config.toml
rope_base = 10000.0
bias = "none"
init_std_down = 0.00572
schedule = "wsd"
batch_tokens = 16384
Each number is 50 + 15 x the weight over its row's rms, rounded and kept within 0 to 99. Layers, rows and columns count from 0. The size before them is the row's rms in percent of the matrix's.

# layer 3 MLP up, 320x128, rms 0.141, rows 0-108, columns 64-127
103:38 49 45 19 36 48 58 48 29 68 41 63 56 86 49 74 28 49 48 65 62 40 52 69 73 56 42 54 38 47 57 39 48 37 44 42 57 42 52 61 54 29 41 74 64 55 26 29 53 66 57 68 37 46 31 33 35 40 59 41 54 41 57 57
105:37 23 37 30 50 42 24 55 79 55 86 52 49 51 53 46 60 46 34 45 30 70 48 56 32 47 58 51 30 47 63 55 53 52 49 37 42 33 30 49 41 69 73 60 37 35 45 63 58 29 14 45 46 51 47 70 71 24 62 41 39 49 62 53
095:78 64 62 45 60 79 45 47 59 44 24 37 61 41 32 73 49 66 32 35 37 42 46 48 48 36 26 24 60 50 21 54 33 74 63 74 51 45 37 55 41 72 54 44 42 86 30 66 46 49 31 57 63 39 70 52 51 12 47 50 46 61 55 60
100:52 60 61 49 55 77 42 33 65 46 54 27 62 50 36 45 61 60 54 60 53 49 42 40 29 52 50 34 75 48 84 74 36 37 33 69 91 23 48 51 37 44 42 56 56 58 73 44 54 49 66 73 57 55 51 41 47 40 48 32 53 41 44 55
096:51 64 41 57 79 49 56 38 74 51 67 36 76 64 58 34 39 25 36 36 58 36 44 32 58 87 92 41 36 47 50 37 63 44 58 67 51 66 31 38 44 43 70 59 47 33 55 70 51 54 70 29 29 53 52 58 62 27 52 57 47 27 61 33
103:44 73 34 43 42 59 42 42 57 30 48 40 54 54 66 64 46 47 46 79 57 56 29 39 43 67 55 58 46 36 35 51 64 40 23 80 50 25 50 34 43 37 53 43 56 64 51 71 67 53 48 53 33 59 50 34 24 53 44 72 48 32 45 60
094:50 53 43 44 10 57 51 68 49 53 54 29 65 43 19 41 64 69 35 24 65 48 51 59 35 43 48 45 65 77 27 55 52 43 54 56 58 38 59 55 23 65 43 44 30 41 41 57 37 22 42 34 65 47 40 55 52 44 40 49 89 42 58 61
105:46 76 62 72 47 68 68 30 22 32 40 23 42 27 67 72 45 58 38 52 14 42 29 64 28 35 46 59 47 38 61 44 94 51 65 61 43 48 38 63 49 51 55 49 67 59 72 55 49 34 34 82 41 63 35 39 41 44 54 48 83 54 29 56
107:72 45 37 57 14 53 45 38 36 35 28 60 34 55 50 66 79 68 67 51 52 46 58 38 29 46 16 35 55 31 48 36 50 49 66 50 72 47 39 64 50 57 44 41 19 62 51 29 77 45 99 55 52 61 64 43 53 32 65 36 83 66 53 51
098:67 75 12 54 39 83 44 29 40 63 41 65 43 70 32 43 48 41 34 69 64 68 39 52 23 32 40 48 53 29 50 59 53 58 73 67 56 46 63 41 43 48 63 73 18 59 55 56 37 72 50 64 50 73 46 57 55 63 52 37 64 65 44 58
103:46 73 55 68 57 68 59 65 62 50 70 54 41 63 45 46 22 66 39 68 46 59 77 55 64 32 30 34 48 55 68 38 54 70 15 70 47 36 31 49 29 24 32 53 42 39 67 43 52 56 49 55 54 39 42 50 23 34 44 35 38 46 31 67
097:55 61 47 57 62 59 36 19 55 58 24 45 35 71 58 41 54 44 51 42 36 35 56 48 52 75 47 40 31 22 74 29 50 40 53 63 61 43 72 63 36 50 45 39 60 58 53 68 86 55 60 35 35 55 53 45 25 72 57 64 65 72 31 70
092:52 29 46 59 64 65 47 74 34 15 32 46 54 73 40 72 51 59 66 36 49 71 56 57 51 72 36 46 70 68 61 50 51 70 41 46 23 50 63 70 43 53 27 61 63 28 44 76 63 51 51 60 63 45 37 48 33 57 73 33 76 51 45 53
104:39 64 62 60 34 53 65 65 37 43 45 28 64 63 58 25 62 44 58 30 44 34 45 68 43 62 30 53 47 65 54 56 64 30 45 55 63 43 42 57 44 44 64 37 45 63 37 09 51 61 43 06 52 47 25 53 37 34 51 72 75 35 50 08
108:39 71 19 54 43 52 48 55 62 59 61 60 42 61 46 47 43 33 33 54 72 63 49 66 61 46 47 23 56 51 35 58 63 32 18 55 77 67 33 76 26 68 55 49 79 61 60 24 36 40 50 63 64 49 66 27 32 54 22 25 36 69 60 44
105:45 37 46 73 55 34 81 50 68 47 79 54 71 62 45 14 49 63 65 62 44 68 62 40 37 52 57 66 26 43 66 46 55 43 53 54 49 60 73 46 33 27 68 40 34 69 69 55 44 25 28 58 33 44 61 25 79 64 27 45 43 50 64 48
110:44 79 43 44 44 29 35 44 46 64 33 53 44 68 12 27 38 76 27 67 49 25 37 55 40 60 35 48 61 49 66 23 34 60 61 67 58 54 45 54 52 29 35 62 32 65 43 65 47 40 51 47 62 61 53 58 56 58 40 51 32 60 31 31
105:53 69 51 72 36 97 69 68 54 50 39 53 44 62 45 43 81 48 59 37 54 25 71 62 34 57 63 61 62 62 47 52 48 52 35 56 50 50 16 53 63 54 64 85 53 28 80 58 34 64 65 48 47 39 44 35 60 24 49 40 56 47 62 54
089:55 31 63 63 48 31 64 64 53 63 62 62 52 32 38 14 53 51 62 34 58 38 29 36 49 52 49 63 43 59 56 28 25 26 79 54 72 40 36 58 64 28 51 68 51 50 39 62 55 74 55 31 21 71 54 36 53 20 58 61 52 39 44 20
104:55 78 61 67 49 43 59 42 43 38 54 65 35 44 42 35 41 65 50 64 36 50 62 48 60 65 35 34 46 42 23 25 69 41 23 49 60 80 50 42 63 32 41 29 82 66 57 55 52 40 60 29 35 62 54 45 48 20 57 47 45 48 29 31
101:24 51 57 71 49 53 51 13 49 47 68 41 30 52 35 42 44 37 54 44 28 20 51 49 59 65 26 51 59 63 71 67 60 69 61 46 89 61 42 72 46 68 57 25 31 25 44 26 57 40 50 56 43 44 38 70 04 73 40 34 74 56 46 37
105:57 49 34 47 54 71 47 30 62 66 45 65 53 59 49 29 42 50 84 25 54 40 41 52 35 69 42 32 53 48 00 51 69 63 27 19 49 29 55 26 47 46 56 44 39 75 34 55 55 41 63 60 63 36 61 49 59 48 76 22 74 70 41 32
097:61 36 61 53 49 39 21 34 52 85 56 63 54 48 46 39 41 71 29 40 41 44 62 84 72 44 42 36 33 63 38 20 45 51 50 43 56 77 53 61 15 50 46 69 41 31 71 68 45 31 43 41 64 52 24 59 38 51 54 49 66 59 33 38
086:44 78 28 26 33 64 40 61 67 53 43 37 51 40 57 55 61 52 54 16 43 36 75 65 51 45 52 41 77 61 52 56 63 57 32 40 47 27 53 59 67 44 40 69 69 42 63 44 55 62 56 33 65 37 55 59 46 47 70 41 65 44 57 78
099:46 37 89 54 33 49 56 43 70 43 59 51 58 44 18 32 30 53 60 47 79 27 35 75 42 74 51 53 56 67 53 43 59 34 37 54 42 80 48 56 82 28 54 34 30 52 59 64 35 35 49 30 39 64 58 74 35 23 52 31 78 32 32 48
109:57 66 62 64 44 39 54 57 30 55 74 61 45 45 64 48 32 44 67 39 22 59 37 43 63 42 49 47 39 40 24 67 65 99 25 57 47 40 28 18 51 67 59 68 67 57 44 49 22 47 63 65 35 42 44 64 51 44 54 51 44 56 51 44
103:69 39 65 35 36 53 42 58 64 39 65 68 17 59 53 64 60 23 43 40 49 42 36 44 40 66 37 60 52 52 32 44 36 48 45 32 27 49 20 71 67 50 45 47 23 69 59 65 50 43 57 39 52 63 39 78 42 58 56 57 40 29 33 69
111:67 53 48 41 72 37 65 64 64 68 53 68 64 59 40 48 66 85 51 47 36 55 47 55 34 45 68 40 65 24 55 46 59 10 66 37 45 42 36 42 59 45 57 55 34 55 25 44 40 45 43 37 57 55 29 46 16 34 64 78 46 61 30 46
097:44 77 45 38 51 34 36 60 23 48 49 42 44 59 60 58 38 47 54 38 84 44 29 34 71 81 66 46 69 51 36 63 59 68 65 63 81 36 21 58 59 77 71 55 55 41 47 36 31 32 62 68 54 56 67 29 55 51 56 65 52 38 57 42
090:45 38 47 54 52 62 59 58 77 38 39 84 40 31 36 50 40 34 45 52 25 51 61 51 72 30 65 56 44 58 65 84 49 80 32 54 49 67 48 32 64 72 49 43 65 54 46 40 39 41 67 28 32 55 26 22 61 65 35 43 39 52 59 31
108:59 35 68 50 65 27 85 55 33 04 36 65 50 46 38 50 40 63 38 39 64 58 31 51 62 57 44 55 31 62 49 58 47 55 40 74 17 82 53 36 38 85 56 38 68 45 48 61 44 57 59 49 51 60 40 76 71 26 52 65 52 50 39 43
101:67 39 53 24 53 78 55 39 29 32 48 57 50 19 41 37 49 80 67 66 43 28 35 47 50 79 51 38 02 51 29 70 47 12 61 51 37 53 50 39 55 45 83 36 78 37 34 64 43 17 73 75 44 35 51 70 47 57 39 58 38 55 55 47
106:56 62 42 62 41 49 46 50 80 52 39 17 57 56 48 62 60 37 36 64 27 30 59 58 59 38 49 65 66 16 51 50 40 36 50 40 45 46 46 44 38 48 41 43 64 98 34 57 33 48 60 47 34 35 34 47 54 52 60 39 38 57 38 29
107:74 53 51 46 46 76 51 84 59 32 21 30 48 46 48 57 50 48 67 34 51 48 54 38 65 33 50 32 71 65 68 50 70 45 58 41 57 58 65 49 43 01 61 59 47 38 54 82 54 71 71 54 77 00 48 33 47 74 39 33 48 47 44 63
103:46 36 31 48 78 46 52 60 46 63 67 58 26 54 13 51 51 39 51 28 52 39 48 32 30 34 46 47 44 32 50 67 45 45 68 52 62 71 26 51 74 40 64 50 53 31 73 06 73 49 56 57 41 30 59 64 40 68 53 27 66 48 48 42
101:53 61 47 35 56 27 09 65 54 34 52 57 61 22 59 23 20 41 50 31 43 74 63 56 44 57 36 49 53 50 52 48 39 51 44 47 58 40 73 62 47 47 63 49 91 50 55 32 53 36 00 57 45 41 64 49 45 44 45 07 71 74 37 54
107:38 47 50 66 69 45 64 26 53 25 67 63 50 47 41 58 43 38 45 43 44 60 24 33 54 31 73 24 62 43 44 31 55 76 62 31 57 60 63 49 70 46 48 41 29 41 29 21 47 55 48 58 52 35 47 56 71 51 74 88 40 69 37 17
100:44 50 58 48 38 39 47 53 56 59 56 52 35 33 33 51 74 58 39 64 37 57 64 57 77 58 61 37 42 43 46 35 64 22 24 72 50 68 52 47 56 62 56 51 35 49 87 68 80 64 28 40 57 91 44 48 41 51 38 41 55 38 35 48
097:66 22 42 66 38 32 33 45 42 23 41 62 57 21 55 55 39 37 47 33 56 56 59 63 62 59 55 55 51 53 56 52 60 72 49 55 50 34 34 28 77 47 48 39 71 54 25 68 52 55 65 70 46 63 10 34 67 76 49 33 28 51 63 59
102:63 64 45 49 34 37 60 40 61 39 61 54 49 28 69 69 35 55 62 46 41 29 29 53 69 16 57 62 31 56 41 63 45 46 64 40 42 24 37 52 69 56 35 74 42 37 39 50 60 46 82 16 73 40 37 54 45 49 60 53 64 46 57 57
107:41 74 52 37 82 79 48 41 63 23 40 37 67 64 74 67 45 46 54 34 53 43 39 41 58 53 78 69 91 38 49 38 55 32 27 58 37 50 38 65 70 41 38 68 34 40 75 54 70 50 40 57 51 54 57 54 47 52 29 56 58 28 60 40
104:36 31 58 44 58 70 58 50 42 47 52 31 59 46 51 48 47 47 43 62 84 40 70 63 35 35 38 35 37 41 28 39 40 63 43 67 14 69 70 39 40 41 35 55 53 46 46 56 40 43 35 59 53 30 55 49 46 13 59 51 47 47 40 74
109:37 46 54 46 28 48 49 52 49 52 53 50 24 80 58 48 55 07 48 65 18 41 40 40 66 34 44 45 49 41 64 46 50 73 50 36 77 71 76 71 81 61 46 55 36 56 28 30 64 22 48 50 45 24 54 49 55 64 32 53 45 60 18 58
104:35 70 18 52 38 40 43 24 45 37 43 64 80 46 60 57 66 31 59 58 48 42 37 59 52 30 45 60 67 52 39 59 31 69 49 63 38 53 49 23 61 52 43 57 45 43 57 36 73 42 59 61 40 37 47 42 53 59 30 51 36 46 13 40
090:53 64 22 38 60 60 44 47 25 59 50 63 64 53 48 57 54 49 58 46 59 80 15 32 53 39 66 55 50 60 62 54 67 59 52 55 48 46 60 37 44 32 35 54 64 54 55 47 57 39 43 71 71 60 54 39 69 44 41 32 26 36 57 23
092:37 45 38 40 38 45 61 36 62 78 47 45 56 67 50 71 40 41 51 38 34 36 56 51 50 22 52 45 40 38 51 44 70 77 72 68 29 26 65 50 62 35 27 52 61 31 35 37 21 57 58 53 47 48 54 69 72 55 60 56 47 64 47 45
087:51 45 59 61 70 29 46 58 50 56 50 77 50 41 76 46 77 39 54 48 56 35 48 56 71 45 73 43 32 24 75 55 38 55 88 21 50 41 46 63 76 64 61 37 59 84 28 47 87 50 57 54 52 53 66 55 21 32 49 57 49 46 54 63
096:65 52 33 14 47 53 44 41 31 41 35 46 56 42 41 42 32 48 45 36 75 47 30 41 67 70 28 51 47 55 39 36 52 22 56 71 53 62 63 62 66 84 61 28 92 54 73 50 62 49 21 51 56 47 44 46 63 65 66 53 72 37 63 60
091:67 56 46 30 21 50 49 55 37 51 40 52 63 40 46 30 09 57 70 30 69 73 55 37 61 46 33 62 30 48 39 58 81 51 17 55 60 49 61 09 41 39 62 37 43 47 59 47 55 74 39 48 44 52 49 55 61 29 24 52 29 38 62 24
101:53 52 42 40 49 86 32 43 61 55 51 47 63 63 33 63 75 42 65 47 83 39 58 48 43 84 50 32 27 56 35 53 53 47 48 40 25 40 26 36 33 27 62 51 65 47 52 57 66 49 40 42 56 60 62 77 76 52 65 41 62 56 87 39
107:76 51 55 32 62 58 54 38 65 40 33 60 66 60 45 61 58 63 33 53 57 34 39 60 61 52 52 44 62 54 54 39 51 50 44 37 17 79 62 28 17 80 39 53 62 38 46 33 51 56 82 36 49 25 67 54 48 51 39 37 69 38 62 56
100:48 47 37 50 63 45 68 44 31 36 54 67 77 54 21 21 74 54 45 34 42 62 34 57 25 40 51 66 55 59 40 66 49 61 60 54 60 40 28 37 68 54 52 53 53 44 77 48 64 40 21 35 39 53 51 52 51 43 46 65 36 34 67 66
096:47 47 69 35 61 65 67 59 43 59 27 66 51 80 70 34 45 75 44 56 70 30 37 52 58 39 35 30 43 34 54 36 50 42 63 27 27 89 46 51 55 27 22 50 38 72 31 18 32 48 58 60 51 68 55 66 60 28 41 51 40 42 48 39
094:36 64 36 48 45 65 60 83 33 67 65 58 23 65 72 60 50 29 33 84 29 60 32 59 53 34 49 54 60 40 40 40 57 56 39 49 45 64 68 45 55 71 55 22 59 61 44 49 58 52 60 59 66 56 56 46 38 52 30 56 53 36 49 57
106:76 38 73 51 63 45 36 65 61 39 48 63 20 42 53 46 50 42 00 46 41 32 23 50 55 59 55 37 23 67 49 49 50 65 78 38 39 57 73 23 43 45 40 66 53 60 73 73 47 17 50 47 48 43 59 59 51 60 47 59 71 50 46 41
094:57 26 49 64 78 36 31 44 34 54 66 68 54 31 68 30 55 59 58 48 44 44 47 49 66 66 42 74 48 46 48 58 28 55 81 49 49 74 54 50 48 23 63 48 56 46 58 44 61 21 42 65 79 63 69 69 60 48 44 25 63 39 76 49
101:44 23 68 99 33 57 66 67 53 33 52 53 37 54 59 41 43 26 61 66 62 35 61 62 38 52 54 50 35 70 33 37 22 48 35 70 53 71 51 47 63 34 54 54 48 57 56 62 54 35 55 32 43 34 67 33 69 69 41 20 45 59 58 55
104:57 54 57 82 45 37 43 66 55 36 48 54 51 41 45 53 46 54 68 60 32 26 37 49 41 56 55 48 52 67 49 28 49 71 38 56 63 36 39 47 57 23 47 73 64 59 45 50 60 34 70 62 36 48 34 37 67 59 70 06 65 56 36 68
106:48 43 62 40 40 47 57 63 73 56 61 57 35 67 35 35 56 43 59 59 40 36 58 74 43 73 63 14 37 43 49 21 39 55 64 53 52 54 29 35 62 36 61 22 58 48 72 44 61 44 88 31 37 39 65 43 65 41 51 37 55 42 60 47
099:27 28 67 57 61 52 40 41 52 52 62 57 23 36 66 22 66 69 42 61 66 39 42 64 55 51 58 36 18 36 32 37 47 67 56 42 53 11 47 54 59 54 39 71 58 41 70 60 55 65 57 63 76 42 49 50 41 62 71 45 80 59 51 34
097:71 77 28 59 31 33 31 24 43 46 32 62 38 40 43 72 41 75 47 58 45 41 62 54 52 53 52 45 96 67 41 19 60 40 57 62 54 54 58 68 48 70 67 37 35 56 35 42 43 34 74 57 48 64 43 29 40 64 39 32 65 61 40 56
118:38 45 76 57 64 37 40 41 57 76 76 63 42 41 44 32 48 74 31 55 25 68 44 54 61 23 38 41 34 65 58 41 51 55 40 34 27 62 54 60 24 40 60 48 42 41 75 46 49 27 42 45 65 56 21 86 38 39 39 57 47 55 44 62
095:44 55 59 48 32 70 14 44 64 61 36 62 40 45 50 22 39 34 47 56 31 35 59 59 81 60 56 55 40 56 64 55 09 60 53 37 43 57 58 39 56 56 48 56 53 45 59 56 76 64 70 53 60 31 55 63 22 72 64 65 40 75 48 49
103:60 05 54 43 79 35 62 64 40 86 26 23 40 31 31 67 34 64 47 53 50 46 37 48 84 40 45 50 24 61 60 81 45 63 46 66 41 59 37 38 26 52 18 88 28 64 61 65 40 32 35 59 47 66 46 59 73 45 54 53 57 60 51 42
104:38 40 69 41 77 80 58 52 23 57 51 44 52 30 36 43 67 39 60 41 68 43 46 61 72 75 29 38 52 84 40 29 57 54 65 37 43 57 55 38 29 30 48 52 60 51 48 49 42 39 65 60 48 70 47 58 30 35 42 53 44 38 46 45
114:72 46 33 61 45 63 52 64 45 39 51 53 49 75 77 53 86 29 51 28 59 61 39 51 29 50 46 58 54 76 63 67 61 27 49 52 80 14 79 65 61 56 34 32 41 72 44 45 15 54 46 52 36 67 59 35 63 65 59 32 21 35 44 27
098:35 67 74 33 32 52 56 42 81 73 83 57 32 59 43 65 63 35 27 46 18 28 57 62 58 27 66 44 38 40 49 37 48 40 65 41 64 48 41 53 34 61 41 74 57 35 51 49 59 59 40 45 30 34 63 56 71 60 60 61 63 63 50 61
106:65 62 34 54 59 11 28 46 77 53 61 49 45 67 58 69 55 54 47 58 65 63 29 34 25 41 62 35 48 53 38 01 94 45 55 52 43 30 48 43 58 28 35 46 40 31 35 46 62 54 34 72 69 34 52 73 49 53 40 35 34 57 44 55
101:45 45 54 50 69 57 60 63 62 18 59 58 51 47 62 49 90 21 62 64 51 61 25 57 24 56 72 41 64 67 20 69 40 45 19 30 82 50 53 53 56 55 31 69 44 58 49 42 67 45 38 73 17 63 41 50 50 45 52 54 52 47 46 43
100:32 27 51 31 64 59 47 21 43 84 59 64 49 38 47 29 63 56 60 39 32 36 28 53 25 82 48 20 41 30 64 59 47 63 57 54 53 75 51 50 59 62 34 35 61 52 47 41 73 43 44 53 60 70 58 49 44 53 58 39 72 65 59 47
094:31 65 58 55 62 49 74 43 70 77 43 73 44 75 37 52 44 53 43 78 55 43 59 55 76 52 64 21 83 32 61 21 85 42 36 56 47 42 44 50 65 47 54 47 44 51 62 53 42 46 65 37 54 34 54 50 27 40 56 64 52 51 49 49
088:60 55 57 89 53 41 54 52 53 46 24 51 32 57 53 59 51 52 63 58 33 44 27 53 50 39 65 26 45 39 35 33 41 26 61 84 63 47 41 80 29 57 28 33 59 53 31 55 65 75 56 62 27 57 90 46 45 52 77 72 32 68 43 38
097:59 60 73 32 45 64 73 63 33 50 77 55 71 55 49 52 40 49 43 34 54 62 67 60 35 64 47 33 34 09 55 71 30 76 68 65 58 50 48 38 53 57 82 69 45 67 34 62 36 47 38 43 58 18 64 46 48 15 54 43 68 46 68 27
097:36 54 44 20 58 81 42 73 26 31 75 54 52 62 63 66 35 38 41 58 49 47 41 61 37 52 56 84 53 53 42 38 67 57 30 52 47 76 45 50 68 81 31 73 55 69 70 67 50 74 61 47 50 50 46 43 42 39 37 44 58 51 31 53
103:37 52 68 44 45 43 38 50 65 63 67 46 10 39 45 54 44 27 59 64 56 62 76 60 68 52 64 72 26 44 26 60 51 37 54 46 42 30 60 48 66 43 66 71 71 25 53 62 13 49 38 29 60 34 50 48 36 55 48 23 44 57 37 51
098:43 53 56 56 53 32 50 57 54 39 30 54 51 34 41 34 44 68 51 49 32 68 55 44 63 40 64 81 54 32 36 52 48 38 35 65 54 52 62 49 49 91 45 63 58 55 81 43 70 51 42 30 30 68 95 34 48 44 56 70 27 35 56 51
101:43 59 23 54 63 47 35 31 51 73 51 59 52 51 43 57 59 30 53 35 49 55 38 43 50 18 60 29 48 66 56 54 70 43 49 55 35 62 31 71 27 62 36 40 51 57 57 49 78 43 45 45 48 27 66 46 38 52 52 45 28 37 46 67
105:59 57 50 47 56 47 40 45 08 41 19 12 52 52 51 94 37 42 60 27 41 38 22 56 66 43 57 53 54 28 81 65 48 48 54 57 44 54 75 41 72 52 42 50 49 58 50 35 52 42 35 40 60 23 54 48 59 40 75 77 45 85 59 42
100:62 59 27 61 55 56 30 48 26 54 54 36 31 51 61 63 50 44 39 48 50 19 41 64 48 42 55 27 46 56 54 70 48 59 38 49 69 50 63 58 37 55 60 84 73 40 69 59 29 57 54 55 62 36 48 48 37 76 29 49 63 58 72 56
106:82 61 63 60 56 48 55 41 46 29 41 63 49 29 68 36 56 47 43 41 77 38 37 66 49 39 48 53 71 29 88 35 36 50 07 52 87 46 43 34 45 38 58 65 74 57 89 31 61 57 41 28 48 56 57 33 25 61 35 53 69 53 87 52
109:29 41 48 51 71 47 59 61 75 50 29 38 51 19 45 53 71 58 48 73 59 56 39 33 57 34 42 18 22 58 31 53 74 61 54 40 43 29 43 35 38 65 04 56 45 41 63 45 88 48 40 71 46 27 38 29 31 31 69 59 53 61 50 65
099:85 33 48 54 32 16 63 56 43 59 47 70 71 61 51 29 57 23 73 46 69 55 58 40 69 88 62 46 51 44 34 45 46 32 46 47 21 45 40 61 56 39 57 45 51 79 26 46 72 59 49 12 61 64 76 15 60 46 60 42 46 48 56 45
103:64 50 54 51 31 24 81 30 38 43 64 74 63 30 55 51 45 53 43 51 64 47 18 38 47 46 43 71 50 59 38 47 54 61 66 44 80 71 37 40 49 44 46 49 26 82 20 44 54 03 52 33 46 54 54 49 59 42 20 53 43 39 32 57
103:35 57 58 62 46 43 38 44 13 48 47 34 30 42 59 59 41 49 64 61 62 46 51 60 63 25 54 49 59 51 70 50 37 38 15 54 46 68 64 46 38 47 38 55 45 42 61 37 39 70 57 45 50 42 55 43 29 54 75 62 59 69 67 60
106:70 63 56 58 33 46 53 60 43 30 47 88 45 70 46 58 28 49 56 47 58 21 33 41 81 79 45 66 12 52 47 43 45 65 77 39 51 49 55 53 41 32 43 62 38 53 54 52 33 22 78 42 37 43 58 15 58 58 71 46 51 44 54 09
099:28 64 58 61 57 58 31 56 47 38 47 32 47 47 57 24 63 54 91 42 45 45 80 75 39 54 60 53 51 41 40 24 40 63 65 44 65 49 50 31 67 66 28 46 73 51 23 60 44 79 33 41 32 44 41 38 40 54 92 55 63 43 48 47
092:51 36 31 67 72 56 55 44 58 37 35 68 46 18 37 17 36 26 59 57 60 57 42 31 44 41 77 41 13 29 27 81 64 49 79 44 46 59 14 54 33 48 28 58 46 39 40 53 61 45 65 43 48 74 55 57 54 31 41 46 33 73 32 31
091:46 31 36 53 43 17 25 58 64 30 44 41 68 54 72 65 56 57 51 46 28 51 53 59 71 55 70 47 23 61 88 45 45 44 55 56 34 57 47 91 58 58 55 62 60 54 40 58 37 72 50 54 39 49 34 24 50 54 38 51 48 37 79 44
088:54 49 47 62 37 75 33 51 51 49 39 87 77 38 74 33 34 73 46 40 45 39 67 57 59 74 43 44 52 51 27 47 61 13 47 57 59 37 78 51 51 63 67 50 63 17 35 60 37 53 34 80 51 42 42 42 26 61 32 31 57 47 27 51
101:69 70 57 35 26 55 37 68 57 45 42 59 44 48 61 56 48 47 71 17 57 72 62 35 62 37 55 61 93 52 47 52 42 77 35 47 52 50 41 22 84 57 58 43 41 24 22 22 53 47 30 47 50 78 82 34 52 30 49 72 32 49 32 17
098:55 51 61 51 26 56 13 40 39 52 49 56 26 96 37 51 40 52 67 33 60 47 32 38 37 54 33 50 64 66 48 39 65 59 58 36 85 41 50 19 41 42 56 49 58 50 42 69 38 37 64 29 34 66 52 53 55 73 55 44 59 50 43 56
107:34 53 52 48 72 49 64 71 34 68 69 39 43 56 50 00 53 57 79 47 48 55 57 52 49 51 36 40 53 42 46 61 41 48 63 37 57 51 59 28 46 34 32 47 49 41 45 62 34 57 27 50 32 53 57 47 28 63 55 65 42 46 59 37
095:59 43 32 24 77 46 45 40 51 19 48 37 41 56 46 55 43 32 59 49 60 68 63 57 47 43 34 51 39 61 78 67 28 54 53 45 52 16 73 61 49 61 62 58 30 41 43 45 33 32 43 53 59 55 64 61 95 47 39 57 23 79 70 36
096:48 52 42 62 54 59 33 28 36 22 39 41 36 40 57 69 39 53 57 59 19 32 38 30 63 40 31 63 36 59 78 64 35 83 43 53 38 46 70 55 23 57 48 36 55 73 53 39 55 44 48 51 54 35 42 18 31 61 42 59 61 56 42 32
108:56 48 64 25 47 57 47 38 83 34 51 35 69 16 38 21 38 48 83 47 40 74 43 54 49 71 70 60 42 39 36 41 49 32 75 29 40 44 71 46 60 27 53 49 58 58 39 50 52 08 66 31 59 60 81 42 59 47 62 43 45 65 41 28
104:27 70 33 62 51 39 50 62 53 56 56 35 59 31 56 34 66 49 44 45 74 59 59 27 18 43 57 44 39 41 47 54 77 46 46 34 61 36 42 16 16 55 47 43 59 19 56 37 40 50 26 48 35 64 32 55 50 51 36 64 57 44 49 23
096:45 35 46 47 62 66 59 46 21 57 59 75 68 57 79 72 74 41 59 46 37 18 53 46 44 44 37 72 75 76 37 41 47 57 40 33 60 56 52 57 61 63 56 54 56 45 71 20 52 79 45 35 49 43 64 47 35 52 37 63 43 56 34 72
099:56 48 68 71 40 19 45 35 45 71 42 55 64 55 76 52 56 56 47 49 39 45 42 51 75 44 63 48 69 41 57 56 52 49 50 69 44 74 45 69 27 50 50 68 35 45 30 43 70 18 34 40 57 59 74 47 54 64 76 47 42 38 37 66
092:27 44 63 38 54 50 42 64 52 78 49 20 46 25 42 67 45 33 50 24 32 34 58 60 62 49 46 48 54 72 59 67 48 51 39 42 40 56 71 51 68 59 51 49 65 77 59 49 63 44 47 61 37 59 66 93 72 40 55 50 70 68 35 60
107:32 23 53 19 45 59 57 78 52 44 26 35 55 23 67 75 43 30 61 39 71 52 65 47 55 27 32 54 64 63 65 60 63 49 59 35 52 34 45 36 44 70 34 71 64 54 69 33 64 71 48 45 66 29 51 56 44 64 40 36 62 59 56 52
102:38 54 53 42 66 47 40 41 52 63 63 51 21 33 62 59 28 70 50 43 31 51 68 54 56 04 67 85 53 40 68 54 55 44 24 43 56 47 73 42 38 84 31 40 46 33 56 20 23 60 55 30 63 60 52 40 31 26 51 30 56 60 21 71
096:56 39 38 71 42 38 65 50 70 55 68 44 61 34 65 25 65 51 80 51 28 57 64 62 50 53 49 67 74 47 63 53 39 84 25 39 75 44 30 27 68 63 34 49 36 70 38 49 60 58 39 48 35 54 58 46 49 39 42 38 28 39 62 45
106:54 40 52 21 44 31 31 54 49 29 46 26 56 57 47 48 56 26 37 35 57 47 59 75 50 62 51 67 54 69 44 42 45 58 71 16 39 40 58 40 73 55 68 57 65 48 41 47 72 22 45 41 41 58 42 66 46 37 66 45 42 66 31 65
100:46 61 00 48 15 52 18 36 47 20 20 22 67 40 66 56 55 43 64 80 52 49 53 51 45 45 40 77 99 33 67 64 69 50 53 62 43 57 59 57 34 65 30 58 44 53 46 63 74 35 61 54 63 42 54 44 51 51 49 26 55 44 37 52
100:52 46 54 42 52 49 35 45 50 50 63 28 21 41 41 51 45 57 63 40 49 59 67 59 34 37 34 38 61 77 51 79 51 54 47 20 88 65 53 47 21 69 77 45 51 57 69 40 52 36 36 47 53 52 56 53 37 82 44 53 47 53 71 63
092:57 59 53 48 44 39 41 66 31 68 52 58 49 53 71 78 58 57 27 52 48 40 45 54 45 69 38 59 70 83 28 34 42 56 32 41 67 47 41 57 63 74 67 60 64 34 54 43 28 34 67 58 67 49 28 46 79 57 59 23 60 22 54 65
105:23 64 60 52 28 35 23 62 46 47 53 38 49 42 40 14 51 77 58 50 37 44 55 49 33 76 45 40 59 93 44 59 54 43 43 48 44 31 60 35 46 27 77 52 44 64 66 60 57 55 47 37 60 61 40 71 22 80 45 36 68 43 32 33
103:66 38 69 44 65 30 70 68 43 65 39 78 64 45 41 25 40 80 68 33 61 31 25 48 28 91 44 91 42 57 50 47 40 40 56 41 54 22 62 47 47 31 68 30 44 73 45 49 38 26 44 40 76 53 48 30 56 44 26 32 47 48 33 46
102:34 70 46 34 71 23 45 57 56 50 44 66 44 39 59 22 69 53 55 62 65 62 42 54 41 50 64 30 26 52 37 52 56 63 57 50 35 30 47 46 32 34 48 76 49 55 72 42 45 32 33 33 55 58 52 22 57 57 98 51 94 58 39 37